config.yaml
n_head: 12
d_mlp: 3072
bias: "none"
warmup_steps: 0
schedule: "wsd"
doc_mask: true
steps: 6559
Each number is 500 + 25 x the weight over the matrix's rms, rounded and kept within 0 to 999. Layers, rows and columns count from 0. Numbers have three digits each.

# layer 5 MLP up, 3072x768, rms 0.083, rows 576-720, columns 96-191
537485490493506507527492497472506512448501555538460493511492518503537477500504501512509497517494470545499506470475502472506497448500470504503518506444495524489459529553476500522502501456521492477529502480459501501506486521522511530483528517516490457482454521496471484459470521489492489487
539474532484490531489477506527505504478505502524552510463494513497507488533511483497492502489493512461475485500554519506481517522509526484473562479521514464484520513498499526503491533517533533508494480517458459511510463533490461505487507505536479500486458521453508536470517499490520495498
472479456496532527536508517514508502506477513508489484460565506499493503466535479464511532482530431475461501472459498514501557541428509467511514488496524459533470467506497490513509534469495491549518504456506498501542532494496502542503535488498507467517482496529497443527476532436490521463
485504513483490490479478516520498511500487458529548458500479493513496503474506502535482487491500504468523513475533493498497501522460469530557508487505557534545505484571481511498538472477516508485506489520525500532519511484455512479507518487485485486471485483519470535489507490489536546524
418506467551490480530479476486529469585517485540457491486451468533532441509533509526522534464488494510531528543507515517496449501525519476483504540482435506487478503531487507474546478518528521497470491491527498549545523489556546510525546501514513482521516474509476504486499496471573532513
526538494467520538483510506526483493508530518514523510492513480517486474480490486459502539480509488460504500463505510501505530489512497505487491474536515474515484473480475465510464495498519527500498497493464532478505532498488507488492509492471504497484488531463495475516509460476500445547
489468508495526494522522462510493520496503486522467511484532474486476496515504465487479494510493454506513440494479476534486441510510484512515466549523483476495509487508510508492512469480515492490507527492534507538522527477481522537550547450495526497511492538494475487549454479540494486549
537465507466554459475471518471474429531509496466488531539499548445544540543536538517533528482520527459436557544439509599517480479528559531521477498413467492512553498555481546517496529456464475421500493510464486456510470553463473495444508491476479434490543475491483485490553456461565496430
501489528479495486524476495512514503511497492486494471509489482522500488506478507506520501514521481485491510507495536512525508510473480526521500493474508514479505488509467495468477493493467513526511524506521494491521525521540510525491543467512497520465491504520478515542472498536459507517
517525518546542541493513532493493457458535466494519518489525475526474507523547532480494511498549512545537509476458439476518468517522462487495507511492474516488448513547479501520531497478457515493531534491515519451434469483512484459479495535482504475445502534494489492464483506492461485491
471531514484516538493492470481533489511539501518483500507540470482418504530486528528483469499505525538488509507489526501496543482480495493487490488502436502523472522538534518492496493461549480524479479486492543485507503475518500462483487502444497511513466526513501488520497441519516482462
562521486517516523464487513497538477493485518510534535554462511516517528493497507489525474532492501543493542491522499518481491507503507526471517514505493531513475518509513520524506509530483468496495462471476459484558488467491509507495584508481489489456510492484505521476513550473468506543
548498503516488503492543468470487510529520492510519504551466545517520492494518488517483537517521523476512558513515496479536491487505480483457497482470456530546464451512506467513515544443532497531489510485513489504471504532504506475501502480473503515512468509559455502456487503474480529544
526507522507542479530488484549507522510506521488507519511499453507536501486505500522512525538492486492493471526499512482459480492541472477505508558476489512516488519561508495486489514473532483476479483505522480540537464515501493513484506479496518517466512490509506476461510507511554534506
512499495473529502495502445506478476488467514453480518511491515460469516479499560438516516465505534483467525490487457555496530451493517492511462483466502502483472491473505530466504458481506493493502465488490525475460511449475536505470504483460523541508555454491500530506463484497550496440
490485496487547525483460508473490493534501502500496509541482515468518474512519507503500554481495505479479532518484498505504464496548494486499498514499509529508505505526486533463529519465508497516500512537521504519510490477489506511497499505514528474476503488482520484505470473496520467507
508494549498435467481462521554467509549523502445550485520481486510519463491517522527497471520503512506514495494501503476493510507492480496478497465530503533508484482520480516478496512510472508499492542524479507485561479522513505492543482462484487490477505465515506530504488471458506528500
501487504472567448503505511461482493510478481492532496431469503467511502500521512505498503492536542505468491535501472491464508489502505529462523530516519518509473466450509525496491558514488520513483466546479526480499591512461451465485521492501503449505472521520476441508503521519509508535
492469514477513509483473520550511508510536511476526458529476502490492523536488441513511549503499479553501498507498474458533490512473517511521538483516524527464479538546519527509460454450493509469525486520486490508510449545502494499526522552498510511507505554465549450449464522499466463493
451498484509517488507504528488451490487504493460531484472518479481493480458499491462500466503478491493503463508436511475510501490493510504475539453460505541501514489490514485560539523495503513515470521478520501510505492499503476515515503512508466504537489482482484485537495455498508494451
507537491492470510485501457470500521523492517506509533499471521502474513477481500516453538483514516498479461507495503455483492534507502547503493527507512503520486492475473476537485496508500477520527505501520538520516505466474517472511528507494531510484506495484515546521488510485506485481
475511489524516483520512424464497511479537492503498515547515520493478498498491502483498442535492518542513500513507476511496505515521471489544463493519475508504495509538469478457523536527516482467522507505533520480469536491519479501545510533478490483499486459510510487499491493533526483533
531531500470521478522458495525449436507541497543506424511508523505535492479498548507487532505517529535433521488501505477497466526530527483502492441481518460495483515479510547538500541527487470500447510541510472472505501471505484519509523515557503494517436530497510504508532505500497521499
521517474515528508521506530490468487499489503502492530502523504495513510507506524492498493505490520516504469538524472519459510505492501504493509501464512497465475510508504504476518519455473507528558501530484474505509478483480467502559509465515550487502533511485474528503500517493494478464
494543469497492499498499571475530505540479483483519513489483445523476475492518470515567509460508490513469517454519510528491484522495527522477506478522471509484482484542470544562523505523506504496521482510540444472517504490530475534502488485492516466488464485534465565478476470502502502482
483529558495472508504483502494491470487524506508497520494514472477495488498525511519523516497552513518477501498534494493506494510508509506506496515508495504502478509548480495516530497519496499519516485513499534487527505518509489498515446500474507487527503480474486507533488512503522479525
520502524509498481512525483461495512480511537463505493547485518500523461475542503479485506502475509477476541492476516498506479487480482520482510504477527472460480524521465497507455498529505485464507484486491497511507541507485519483544545540499452526520500521488524503504492459529494508522
441495525530500521519529493522465486486509518536516523508527518447474497470488526517462487482501514486477492462473497548471531530493500483502459543477467533522488503483483512490504543491501435503492516490494493451526492514464513554513469475442497499504481504469492503516483464472501519513
516481513483477556507511453507514462509475469494461528478486462524498506486512471482461517491506485479507530497473488539483470503485481515495497503483528466514491511487499547481542506500506493530531541514506504513504473473498490497524512496472539495537503479483482508477529470488488505512
505469503501519517483507520501521497471526540487508488500523510526553475468495488507466473485509513525486529495452511513500509472500502497485517517487527491494498484526458516478484489535523488543494501507517509490503479514510482491490466503519488491507491485543486484521515488516494513499
476557486526538548494513495510513505495508474504440507519502455500531509467486527502520553527465515471518497453527535462473491445495497476522467517490483471478485527512498512492466474498480499500490519485544565483515540449442478493509501477496479481492479475515491510483507503504506496483
502481526509482518511513484491475526500515508493470507476542502521480531539494487463481471539480526505442516479487466477465517505466469485502530473522482514507501512498526477520505467473517530509462484508536476494484489506504486412498503496515500457538481519515525498472473456508457499513
469488550500521482521527483485487472520472489517522503540465529465544524498463476502502478485478505515461501492458505527522510475505491490490474534558499497475465488473476506473461496505472547539466511484470450506507532499470465487457514499522481527510489485500464514555492506533480536501
493482478502507516515460578521523506532508503504492538500528480508483547502539469473516537424533519461509523534507503508491534509479522514535528502500483439469470512515443494534509474467432479502512504470502517481502507537480520491507518502498463427505499484498501459476485512539481507459
481507494525459473553515486463479501508532487469537468531512497503470512499463512497481440487503538520511528495507492469513502515506518527527502529488476495500480500493466469480483495479473493495506505519507498484506488495523505488504472497477523500460483470540512461488472520516489482466
494546493498518482502509515457484504486485505479513515501470480477478500491487523519514494497516489529507467524524498514494501473512503473533524534489496510517488487520495473510481527507480535491483460502533505498469513492497474492463497488502496543496520519488527501529499510494475493486
512510494487492499472508471515521496528492485486506489536509502489493463543520455503518513508501479499541502529490489533542471516502504486536505476454503493479510509487496544503512503490502475492525510502499492490498502461491495527534497491512510513502479496479498499498505534498486518478
515499504505491509545519487508541495513509544473513495531497484494504528507491474493492505516509544504540499499519505494518558483508536516448485518529515514507522515488544480473529520490507524493505523478481479500488508479494471481505493460447495520497492518441534484480523519479556467532
522499485534522469515496499483509513510511442525459505515520534478522480482502549474530477571499528495493499497503477486453515515482488502506468480513498515500520483534503485494500501479482516451492505504464472481490507526501515482522535458514528517483480476478514526510502507484541536497
514511503464521504494530501489481504499480492535530509495497450486543481492493533496483484485490484513510484499472487498521476494506466520487471514466507504510513545491536519516513487487464461494535526497487483490497518497495541480467487464486518501485540520518506527549475486495482504493
494523506541516486498480527479466484517504472538487550485513454516529520514538534501476478485526469497523504502494510549532501496524479485502526535487497498523471507549496471524460472512500478499500508477487526490478508497504515499485493485504499489528526498501517520524501493461523511506
469461467451520496550487490497486470517458501500492549475495510506530502502470493472487480453520532530538431517509488536490566541516490504512515518500471505460527452499520441505463462494526456459545507524535537504463530503475495503498508516502498489505462552469538494549485522510488487492
455473521512495499493509492506494480513484491473515520473535515525496528566544515477517495526476488525518459495487548484477492510526499545454515522503469474566508496492544454518474497508524480521492486490500521531529479505533522486532506494507515520523501502493500493466525505465469496462
525502514547486478496496478474536509506497518512509461482485522503524508502509478509520516508503478516513530489468487504483474487524477510480487471481502507519536510542490525508504522553492500492501511480502501508505484481495490515502523486470467488503492523527470485470479489539462497511
539538518530531520509488482537451580489506509497508484508492514500494462462521479527487537533476550514494532454520474512514515529516509518520484493476492513494490520493486491491471458528506488437477470515515501581520520508525519474517526523512494464521482528483526515506480553512488484488
547507440468533506516502450492537492563509499522527484511460475513493481497485528487488534547482448525547522484468507558490530435466530508536513532480491551456491528496481481488414490486551572474455502510496488545477520494495496443487522470522497484450505501505473502480472554453477504502
502527472480552452541475461485496512501533525514514554476498515521488501489467469514491487506514478547477534456496470499490498522502480518507495512480527528480495487461474545489549514525554465495510506515528510492485510508514549493531548549528507506486501484504501485486525540542449481515
522520468506477486530509510499490479504506492506502495515495488520518536487520483486507442528505518435529520498521553502503489475526503568485519462489489508472476536478508510513527511541470522504567517490505501483496537542524502517465501479544516525506468520518472498503535500509488462451
465533512493519545492526473533474433517528515485512525486508475526491442500468493555513490491526496517527452506467532474509485501499439521464530483506479507519507458460535482523524505510465516476510513481539484508489527487494489459476495458493495525543515526491470494492499457490474510479
498463495498517520487493551432509513524503487521512518548497518507503516488513509469491491473455489502529499498491552478500514512498510464497495509496556512469512505481490509484486491483499524515469516552503480490477478513487471492486509481482527530506512521535520499495496498511501536468
472453525512487518492508516490512470526518504493509483505545468426517495539527534498464535471522504490532569469541500490506485507533507479516503508466476477470486529503511518502491474528520505517507470542519508478514510533502510517472497470513510485493550510526491541518477479452536514470
492522559493499484539544505504521518503504487501432516468485466515507516450513464490462495453470520482443508505483506490474498499487474486489485497512513486534454549447497511551507484482483491451500517522501530520469516464503516514509525507475499523502482512531511511457523490520494472524
475501508518510462504489452485479537518480534510504481494495488495485516510551521469534498430516518490502493481533498513504492500532506474530491503519482507486487535541499503525479496508486532507540491519510474479489538474474501502513570485533512489503498489502464460521501479485515526495
457513511487474504522452508488515485502467480508457489511506505467478522494499477508494475492463546498494458523510454518477533471490501441480522469547447511479508527504489467509507537490480526514491480486454481515469485486508488500454538494495480507504481505462482509524496459444527461481
538504534493500487448499506508456517479505459516548537512500493524525458462575498521454537473461515480530466492508519543469501514517466460451485511487526508505548493481498506494481504481507494487507439476497522518493492486487538487503504505533494501522512517532526548460454511512488478489
489541532508506488485491490484497478474481492478494495504480545509513480521499533481521470492491508477531499493482525527475516461497521495469501492507501519497567469506540453530512517474494542501479475497509514505507512492486513491538544469524487498516547551486516503515511467504455454499
467490501501542521504463510513534484485491529472481510512499496499488500505482524517520472532475521498503484492495461477509441516511463485492501492509479499458514485487489446515495513534533472518493512523487492503474499501478491480506492457478516532445579495484503491560490481480558502515
521511500467515543441461497514529475477478453525514481524487522427513502533496466529515521485456483548495481504558505531450510429500522492508503472492522525474521499485492503481493518505547553546514469497522465472491504506440477518524480459500482523512536524450548470505495518474507529468
528488504466531511453547447497522528492480522546499515508517469480541501531513489520486514489446470503482470551502476507496487527521477489549479552557546468494505529472519503442475493515481510506491527534537516493492546508451498545534497462530537490516467476511459532475505575498506546500
493511488488527485496507515541526445562503478506514528512523539508514521512536505511483473544515573498497529493465505500489465501529517491515507461507496466529522497519513458423473510515495472495511502526504489504548482480489513495504515508494534519511522516489513485487525492499508503498
510465507509548552507497512495523527466521467461513511512509470488481487564500535500503484479468534484522495520488516461499489466515480509522510495548552510536531493488479506496530481504482501504522476520523515454515485512502502514494489499476483494508534496510536452518503525538511488495
493523490415486479560551513524553452469521528482500493490511502512529462464535485488454542520497461463503529499519496514550503500486512504511507484498475529468533513529519504460483430506508475521484525501516477483516476503502500509456526478497492501497513492490541459514528518478560515478
505475509504482509500523509485477495498523510488517514475480474500509524512496455484473478485532493493486555469498515477557513498526493511506476500492467503485504512505492472499501504491486474470515493512500515473506515488534482488529524507487488506485505520507526477487540491483515500505
488464506513526485522497489493521494482490509481489539475489497488500484519532458548493502512535516503495482502504534473499461495555519526479435500504518484515453519506481468527470538488540505508516469509444559461517496491459498500474483517445487484514544478468465502493559509472455498433
478478512520528514483494504525503499513463498503518486512537532532527497468537505485466473516496518472535502502524518487544464495522485508472498533501513484509511493488507534534481526514481489496486523513461516505472528487459544512490458482496543566533466479493468505483493496495493512528
481500517488508463534502531514514459516517525462492490518498507483502490447512467509483491503497482518518503483448536512525524545480481522508482515463519507543467537470499513509478509479499527471502531472513535513486514500475501501517509504482526542510532512512472499482490491510519525443
487515520515519510499483527513526481487456489546552515447550519487523473495544523522567506538535509490498543471484490536480494543552512490512551491440530525490478510489470495535467522524499469531472526429538483473504487567518498475441481468521510473487465493529486486547452515551533535541
514492537460457517509476510464488476500534495507479572521470492528505511481480466499480522512524528483516518515498555525527500496481497493531547513513496582506452499493449508511492472499512523474486515442491503539503484491524511488501515498460471519469484493478528498492469476491508489523
492477511503493497494518489505493510534492490488511497479509508478491482492495524476467523491505527505492484528501516508523530498501472510536517490494496544489512524519479506503527481501495491490516509496486499509483516490512507481473539506514448482527500457469520496484498538496490537490
498493492505491516493481491513486502485522474503491505530500506525501537505510504473509477482500494493522464488495504504511490501509506474521492489504517504496485498530486478480504535479491494499488485511486508481508504539535482477486520507485491487474541495498514482490470489498532503478
525486509525500493498532462485524513520469513486498505489563491523477510557458502473559518510499462456471485525481497517511488499504509496493485501523450504486520460479467507503489534497483504474475526483517551509486482520508480450488511517513496541480538455534556507508517461530515476463
475474508500476472463494495526428505474485502522536547520530535460471451501526422545500583485425487530552507443504500524468531498470508503440485515544497490517498496486532452521442521514435519473486513530501509543478467447466529524506536515454533538486529534475516533494474454473484512544
516542520514477522496446478528515514501474468494426487497529484523474489492478513491504577510532511507488487498494483491508508484523484486495516509521495506520552509546499528507477471468506524492496483530478512504482496572511552486493493498453497476518472490526509529494506469478489489508
460517498486501496474517506501494491523511494520507489475460480485479453506485537504510525506515516552521504517467494508450501477454529503528565480520562494509496527498508481487459461488518536491484545529495488452501527486512566480486483510527501511517481461476508488514503553500508500504
470487506498492497492472482489497525503506496509494499521475520499493513490505521476497530517483470490498522476484506502523528498519538492513470500503493497494467505493501509545534445485488506513511490510536531520515486501478524510489489484485512502534509496475512508495512471474497505489
502541518479460494528476502465525495469523506494516465522505517499476491503446539476482544527478505501566467500539489521480449504526498479512476470497518471506503488489488466508524488494532445502476476524502524495513503522511522505466535540499446487506496489510466494484502493522478492498
511475492512575474486494499513505486517505555477530521523501515497510501492546516491485463536472471519476512468484484452500515470506558486502546462493479526463558547554506513482506534445486491524470451516556549481469468514505511506485518517527511510478514499486493481478537432504518496489
469517510493489505479437522502510474492516492492484513484510513451490479511519495512511512529513507507475518554478525527513524506525518511457498485496523502523478478535456495527507477532522503477506544504489550459517490515520492499477488500508514540474503494469437492479444561457495508496
441529523511541555511530495477498506513511467494473517510549558497534504497568453530490541476436494544508446571464471526498539521466391549518544463507495488486481474466496536522509496459490445453448451480492442531482483472481451512456464582550486490526471512467532512463485467501511565472
490481542571497512522464504553486483467495489482471558459419511509482483517465515536554475541508490507482491511477498459530514554498519524503463547471488502479547525515482533472484491538517559546518539458548522486506530492471557474481477482478461489511461532522460526522495524492551457496
518515502498509508497554462476537526490537477489532465467475427482472491520478525494486480503489537495455493508468513494483526526478483525477505557502506512479522472438514449530479499472539502500543505492521502487492539503478515527495465475503504530503472505460506477509478509466470496529
463538530487536513472508461502493483481506529498460496511511503510426451486500520518487469489501496533521528500488556479495495493436468547522458503487434447515491495504543486525470529559507525473484557557557523518466543485481486526522495501528511499575469592515525517506494491494506526490
494489508544498513502481494506489518474488478464465494449467511528464503517479515508483492489462494510520520484504505502484496474470483488523517504473494473461524533486509512445536464501502527504517505481503474472544555482489511489463507475543486448473510466510454514510536494506501530535
507538547484513496538505464471477476523474491508503480501511493483582523497519504449501507498497513519496473488479462482521493566473497506455467540477491478553470507509496460553492504495508504498560467517531509522491516478544498517493531467509524483512508531524504491498493488491477427434
465523469487507507500508536512504528513513525470508528504500522504540509507519508536479498470496530482487511496502517462519502478491525499483492466473521497474547501513503499474476479473478536485515490501481510467471495495505508508504481539452489502506492533524516517489529501500492539519
517458476470532521463524532483511517497490474553515539517508518461524479490486453476453493531484460478496478508549506491475498518503543484501482491551529491539503476492490480497463493480542534503512467550526507488485522496518535491484461520474522496450477501515485479501505492476490508448
498502463480477502502510455497521488510518519538485458530522480498481514518499503521490516485531485486549501475509501499483504516511486503473513542470510495488478481493523514503463492482502508544506483565503491490438502496546500480524521501505530524513506508470502497468469491512509526451
465541491478516484524514497500484548516487470449537537474492472532501472503454508493510464523512524504483490499497486519540517509543476488504518496490530506462528531520454519539521522467534553509511506483477458432517452473554505511507523492515529513487506509476512489520517474497503545557
492516474486513508479503476496499450501466479479489518506486500534493433525494530485483506530486481498489481480515519486508517482487494488531541531525555531499507492535518514467492533506530481504515499515512498475513516495492484516501455517517534470480521514497509480505493489491473508531
489475503501492488491522490530505512501498506489465515499475470505493516517521513518504506489554513535500524487453523590437483486541505452501478483483455519539477542498455501540498523522477477430492485507545480503490517511469525537482464502511526479452512473517445559522494501521512522491
558468501529551521504474536468459500544443536544493512495513484515480508458531581508457501531493497466524484520470532512523481519529492496480523531560490467509487461507555437425561473434539522492503515426454493493481493489477489488504530461491534482467518493548508458476444464434517527508
504509521517493497510523546497467503535517479480496522543525505486486470501525505513483516442473497489495472469525515519507519512516502500485467480489520515516470471504481478507481464462542467485504506493511549514498531510492500463486453469495480475523524511521508502509475494513494483507
506475527472467466483523465441504479541482501498512512510473490478504515504524506486466472515534517490508491503536506534497520478492515473508461523478487536465502496523505492540517547511529515493454475532488515532498449456502485507498475501506491492510500494499500490510477530505506524462
550521489496557496498468499506436475532500494508530495477513500545542533451547507508487486420505548485481509492484462518520513446477533476422490526478476514501473469494512478480472511506470516483451523469492504508551448496489511495473484479502448532512529462495532524556495519441491574542
475501469490492471501542454527496516498488494475514471484464475535505467478489455526467512493530501498486512524494488511569521520493516522512468490500481475487496511521506465509561529480499513506485484525472477508486478488495524480484453466494473466491486505505464435498521514458488491460
516510550550495506527508489491476477484528521496500494489522486524511487524509466510510509523481489517500495487508504511509505500496488523504484540504455495484522476509489485483524502515482501508471496549491483526527515494493449511479494495476502505520485500521507497522494488506499499479
524479509500489446455555502457504518522558518453471494499522529500533464498520521543495475473520478513513482486510474469502492458562516491483468515530471502470471527514467494511472510493489481530501478464516488494501436526499541527498493500543470503485500501457510472427526489491515532517
453474464494473496525495473520514536468522557488489500565496475520473507427541501523505493502509498524536453486501493502456461495514530505514460480468467468456514442503522462508480526529468466478471501510491476501519498495501508486467452460489502504488467475531511415494484543479499498499
506470504508514504503507533495508555483521487466492494502528461557483533512489534477469500480492512546507546536440470502440511498512451486511530436437473524495527509528530462515518475461474462535482418527480543510493472533500557469508533509524538468542528525484512473449474508503520516515
497473533516490513514490462502491515519496506452516511485547480462469450556516486521526486500501511499464471516505516502507496533492549482493493488507474563484553468532538464503456486513475529519532471526501516505491517474519439513533517449492493523473487504476535522467525500521521442514
473505488501484516484497501509507560501466516525502523494517436510520498532483508481484448525487525481492494484510484498506475497516503486490483494512474514535483514485494480507502538508506514466494527504522526515495530504499544507449504517502502506518532490490553517494516511518484544465
488515501502548481543481463487512486455544513523548473554508512486466483515441504529495519503502527462512472509496459535576532478500504590499505495497503492529524516523496484549508501494484466469525510471484489506470505510481523485469513540488513479483483487496525480534483486470483501518
463484550484473495500522480511443492508504476498496501474521535534522463537530517516499469480497553503493544466531505477506513542504507490481488542502532478470482502513505530495441452502451526515546509507538469564485529501510484467511497462540512539535468490475497496529507482475523491488
501472482525524435544550508490495451482562537448411501464460531519529519557518496506521564493528452510489469481493484474470464521505517509498444460504492481530473520526469440503539506526501496499528434466538474487482489553502508514488522518475491495567509530519525521570539509507529492540
483486463523551500549521482453414514484502489518497503479493510471495517485517503478501484461444536484524510522550479502539461502509521494493482511501455474421458529529493508487493480475509507489488461529482478506470506491520537483511480469511526483517520484511521487484515505500448482504
456463465497502549514492489459500542520508467502535517495528445497440483488442518527525524515475518491488546502496499488460506523483536490513531547505439484455477536525546495492503498484479506462516505512504513459525482536532442475490461510508474502492514511472507511498497478454501533480
516521493497517492491509500481474489493542463494489509487534547535506508523521470493498474495480492479488494523500471465499509566515475510523495507535513508476476507542491506495541493474486506498460475512493506472487476475528498509490514480514493509511509508488491477518512501470486522524
452494501507477503528512480523507473507530503479488490463478498530492505467503499498492477486499511496500493513519504511510470496537507469520531525473506459509520504510508506460506492466506528491507520511509489505502474510485530503499487485521509530476520510482511479531510500488479511529
503481448499542488543492517501508521454524489455507502491487523485491481557458519490482501533473439493520517487539473517500474521457526535515522517540509463542502494475544490498483526491521525460487437427480530476520484499502509475563504522581466486494480431496493518550436493459471474527
533507480541485477475486516509496485529539458460482516560507489486514519479495471482512521519508507536494480499516489508477521467481499498526513542504431497457499506525484518474468494497512527539470548464505525502501496500476519553481478524499547474532527516557476479512502528504546510469
510542529495507489517548551496494526485488533539489515521522488494502500514521503507484507513487514505510543477551502475526473499485502503488491469494467491516488508471478521539439480519471514465474540500514517502491458454517511502484525492501482468524500528534521485512475509493502479521
535473530502544464480524529489512524489494516480467542499466513475480493519523506525518468492555493545495498486512472522470502503487516496481465481499487474535487531545495475480477526497526466484528473516491528480529512501510524493488531486492481510485517521510520473519514546486469477512
498544492509518516524519452485528454499508572515533491483506485529448518494523480525520504461470469531466455488509480453492496521437460536495531474545464525493535492516548525499513394514469460511506493502535438493480470446520510461490544511561476533519482494472505525502458433492527494536
491503508540497489513489491513498504496529507488522488528517539514497514499511499490510479505517519499534493531476494498518495515525474484516497469491522494533467525519461491503520516472475503495532493483516520511530530484510484499529493498528483487488521492487480499484498538496490505524
481462530506484508513496494488514482504525513504530525494498508506491536516493505514500534489518502501495550504508507497495544502534510476497504490513469481462501493479470513524506503530511486453494483509499483485477481510511525465499501460491511498494485523477507488503493490510498477468
477511487518554476498583481491494513441513481528559493500502515497497482404494526515515485468546498494497531506505486501507562494470507489485460536484498433493512520469475566525495522479546557508503474474519444486466528470542503471540506490475575489525445545561505512552498542507582483536
512510484468498449518454480485474482478487511520495503532530489473501465507482515511529480508509578499459467497427500511548462466495496545519502532524470509507529461517488522494482510482532509495550498478423496544507525549488497545457532538520533530483461519494465533535515517504518500491
471458429481501474478529520523526539564524495513515497479488497499542492511563482513487515464532461541518484493514525513502516580500507502507540517513481464498526545449548542512506506471456506475502428451526479510528555469467518490498454515454556481550472503512470525477515508433524535503
470534518522486508496541471510469515546523494475502508535464544492468521494501493496447494505478497514512512471471531486449509475482515523547504478494494501540509494489530508502495492579504492501484496514474497494517506483523482478478522493516496513524511497513505504485521484511493499514
492515512514522529479506467531477524477510555526507470495503495557525454502500466534502535492527486512474524536518483527537485529494500516515552495519489484507474497497554486511495505498454530522478502484514449519494446465489485509504489477497520518479481512480486485485522533538502489524
496494532524484493469513525529527515506476481504496508535505492496557524495511498499508488486518493439537559472541479488504491500515545481461520534513475505505511512516514517493544505536493505451479511506524507492462470500539476487502490494485489540515497532460467527539455532524481508517
522538506513484502481464529495494492486501528505540460479499474517477471515467526490476508537510507505509504515532481486506520495505470503502472504495504490471512503496499498507500484524491491478487500519468522498495504505516516484518491498498507498506493519481515517503483466479485499529
516457552515460493489503529550448509489521462560553480484500487525479516494497485522485492471478465507560469458492516498507486508456505489486548466469512465448453482501513456498517505552525448555487507468548475482469485475515472476539473520544559531456496539526460514518524443514471519498
524483524485491504513546505528498461526505509519525484498530512521508489513516470550518485485520524518508511503480516472476479469497489510484525487456537522528520465470476479510521485478518496478467526542492511497496482497488426488490531492529505477546505513466459566492507515519503501473
513493479500512487525498524520550456540496513492473533520496536492503496495482485511495491491477537485496520509480506469485567508502538548468498493490483520478563502502518491568475450537448525483495466505486548490503497443487537498453489493486473502527483467514489501511537533498551428533
491487505520521487487540488489485476485510490503513511507487495528484495517483474523512501485510513480520490460510528478514505516504512486519494514542494492473508500480504481497492516509507467471511505499500518520506467504505489474525509470495495494523494464483459485527513481481470503491
485519457502483510490473516555466525530528554456474478575508555450444535503496505548516532495521529507498496518484477517475542508487538460498501487518462473529467513426520573445538464466532463494510503573437517536506496525530501472533476475504570517503534552515534474518481434495536489566
527467523493501473471518481466478491502484516469524486516499508504511524519487472518519475464526467528510514523448477493469474489489527515489479505481468483477496502478492524491493476475518500496504500478462478499468506494527469541515511526495482531523487465468512488501495521501539498504
431494473534506519532461486516497461489534477491498509487480507488500492493509552529499548502501519484485483493516500492490481544461503453550550509467481517504566502504492494522521486501443525490490515476467520519468508519470512514494528483494500528533486502505536513465523512530505480474
540545511540542523522499520491496525501501512476482482524485482517483527486483535487503511498506499473481534502511514520502523466524501469472571496538537509480480506501541455506511509525476497522544449473462520472533522512533497504481462475499491479500518520533456531460483505484526511506
540509493541480521533507531493487500472440511469471502479542484501495491496521537496473530472537489497499474535535510521518471544498507494529481480438512536519425466524473521469519455523505506528520468471517525451469512507491467500497560488504498478503488575507516513514437503487557496519
503532521500453508492530493476498515489509492454537550504520522507484552530539548510531494490477484501502473471463491514519463530484477515512513502518488514484515472509512515493462508522564506509477488523506477513535532502480483458513459506467467501485501475455541525531529561527517481518
507477473487499509482515521486491483508461504497490504500523489487491480488492503508505504504497473507514504485480515494494516499501499504523513504500506501517515496486508497504477509508506493493481504490520511514508523504506519499503495515514493480499493493450513507501509516492498511494
489463483549538491488477496479504455494498509451482537502530535472520479490552490531517450492483456515488540462494479491504483493479502436558533519494490497457501501459471506476529493496520515502514522529477483518492539499489546503492480458468527481528482440504496503488478484460534535561
489502520558518507485521493526496478484536507481505491504475499515498496535470478485498487472510505487496496494495448488511504483471487505490483487510497552480529488508515525534474511525472496480453471492510525498505457497508498525529504473512487503469537464495511508482490465477476477542
504532496538534503518468472499546527498480501522517494487468472514507520439529490484474495488526515561537491447520529502535517522481491501503492498520533495482455537497495432541518464467531466519505506504492563533529498498534487522464453485526468519529575473504495465512512486467482514528
549483500475508517496539486500550481473527517528516518519526477522513503507495489455489499453472497498521516504490547525498502535475496523506486521507462445492516481526475505536504441553505494510502455491515509527493520543522509513469479462522523502496541477538481520522494498508503492502
503532496523477467498495513472461532469499505516473508464510468490519488512537520522511509487492532514427525501495479468486495507474492459484479493525521507466470534510481519472498486521473547472530497496521496505474543542562519465523479506513511538517483441507471503501515470513464505449
482526527503488475485498469474530509517495531521488496491517529501496505467512483464463505477506558513539481528526518485477502505529493487521504526503544529501531491514528525524507541517510531489507520511526515513519535519482513509503478495491496495510508512526505507526511492481516517515
518505542550511516495525475468472514477511487490479501473517476490543518531480514503503549473512483489500448465512495534485546485539469490484529475478562496448534525485458515478527485471456490509456504527466516503511457481485560522505481468495492557472512491501461469472515489476507512470
507473500482494494506492506532518505515523499478491498505524507459510496504508517493526517464493523506497512517515472523488540510491537516512521519498464493487493521522522511512527553547478478483538520501510507513470500499511498470502522476504462474515472517517498485509475474508498488501
476516479503517496496514479502522504512479542498507514505507521527540534504529516488512473481508474510527502517525499517503509541528514474469512516492501545474505498484491537536505526524502502512505496493483495508496511470481474469492522476468525493505503499483496527527498544476501500484
495496482539477521453499531513461514458476500509467470512471469492454454461453511446516538501469459558522460446479502502480501531473449488475521483505485507477549543533549509484517457542456454530496471492521494475436529462498483482481501529489436538542539494482542493508466525471494565558
522499516467485489470530483495504531493497514527514501497527512465527497505479510484478508480493517485514499528446475513493518485520467513476536513529487487492468482486483507526496536525493552503496480490526502495489502510491539456505501527517505468515514523540502539536487498514512459544
468552518481521471481480469557477547483523441507478545492447505481484488511502529499524530526550488517509462499497502490488481462503498519549506511436524484524551539484530481505511480496475479501497500481479495567517494471476463541526466484562526492497509521531522512493499519564514522534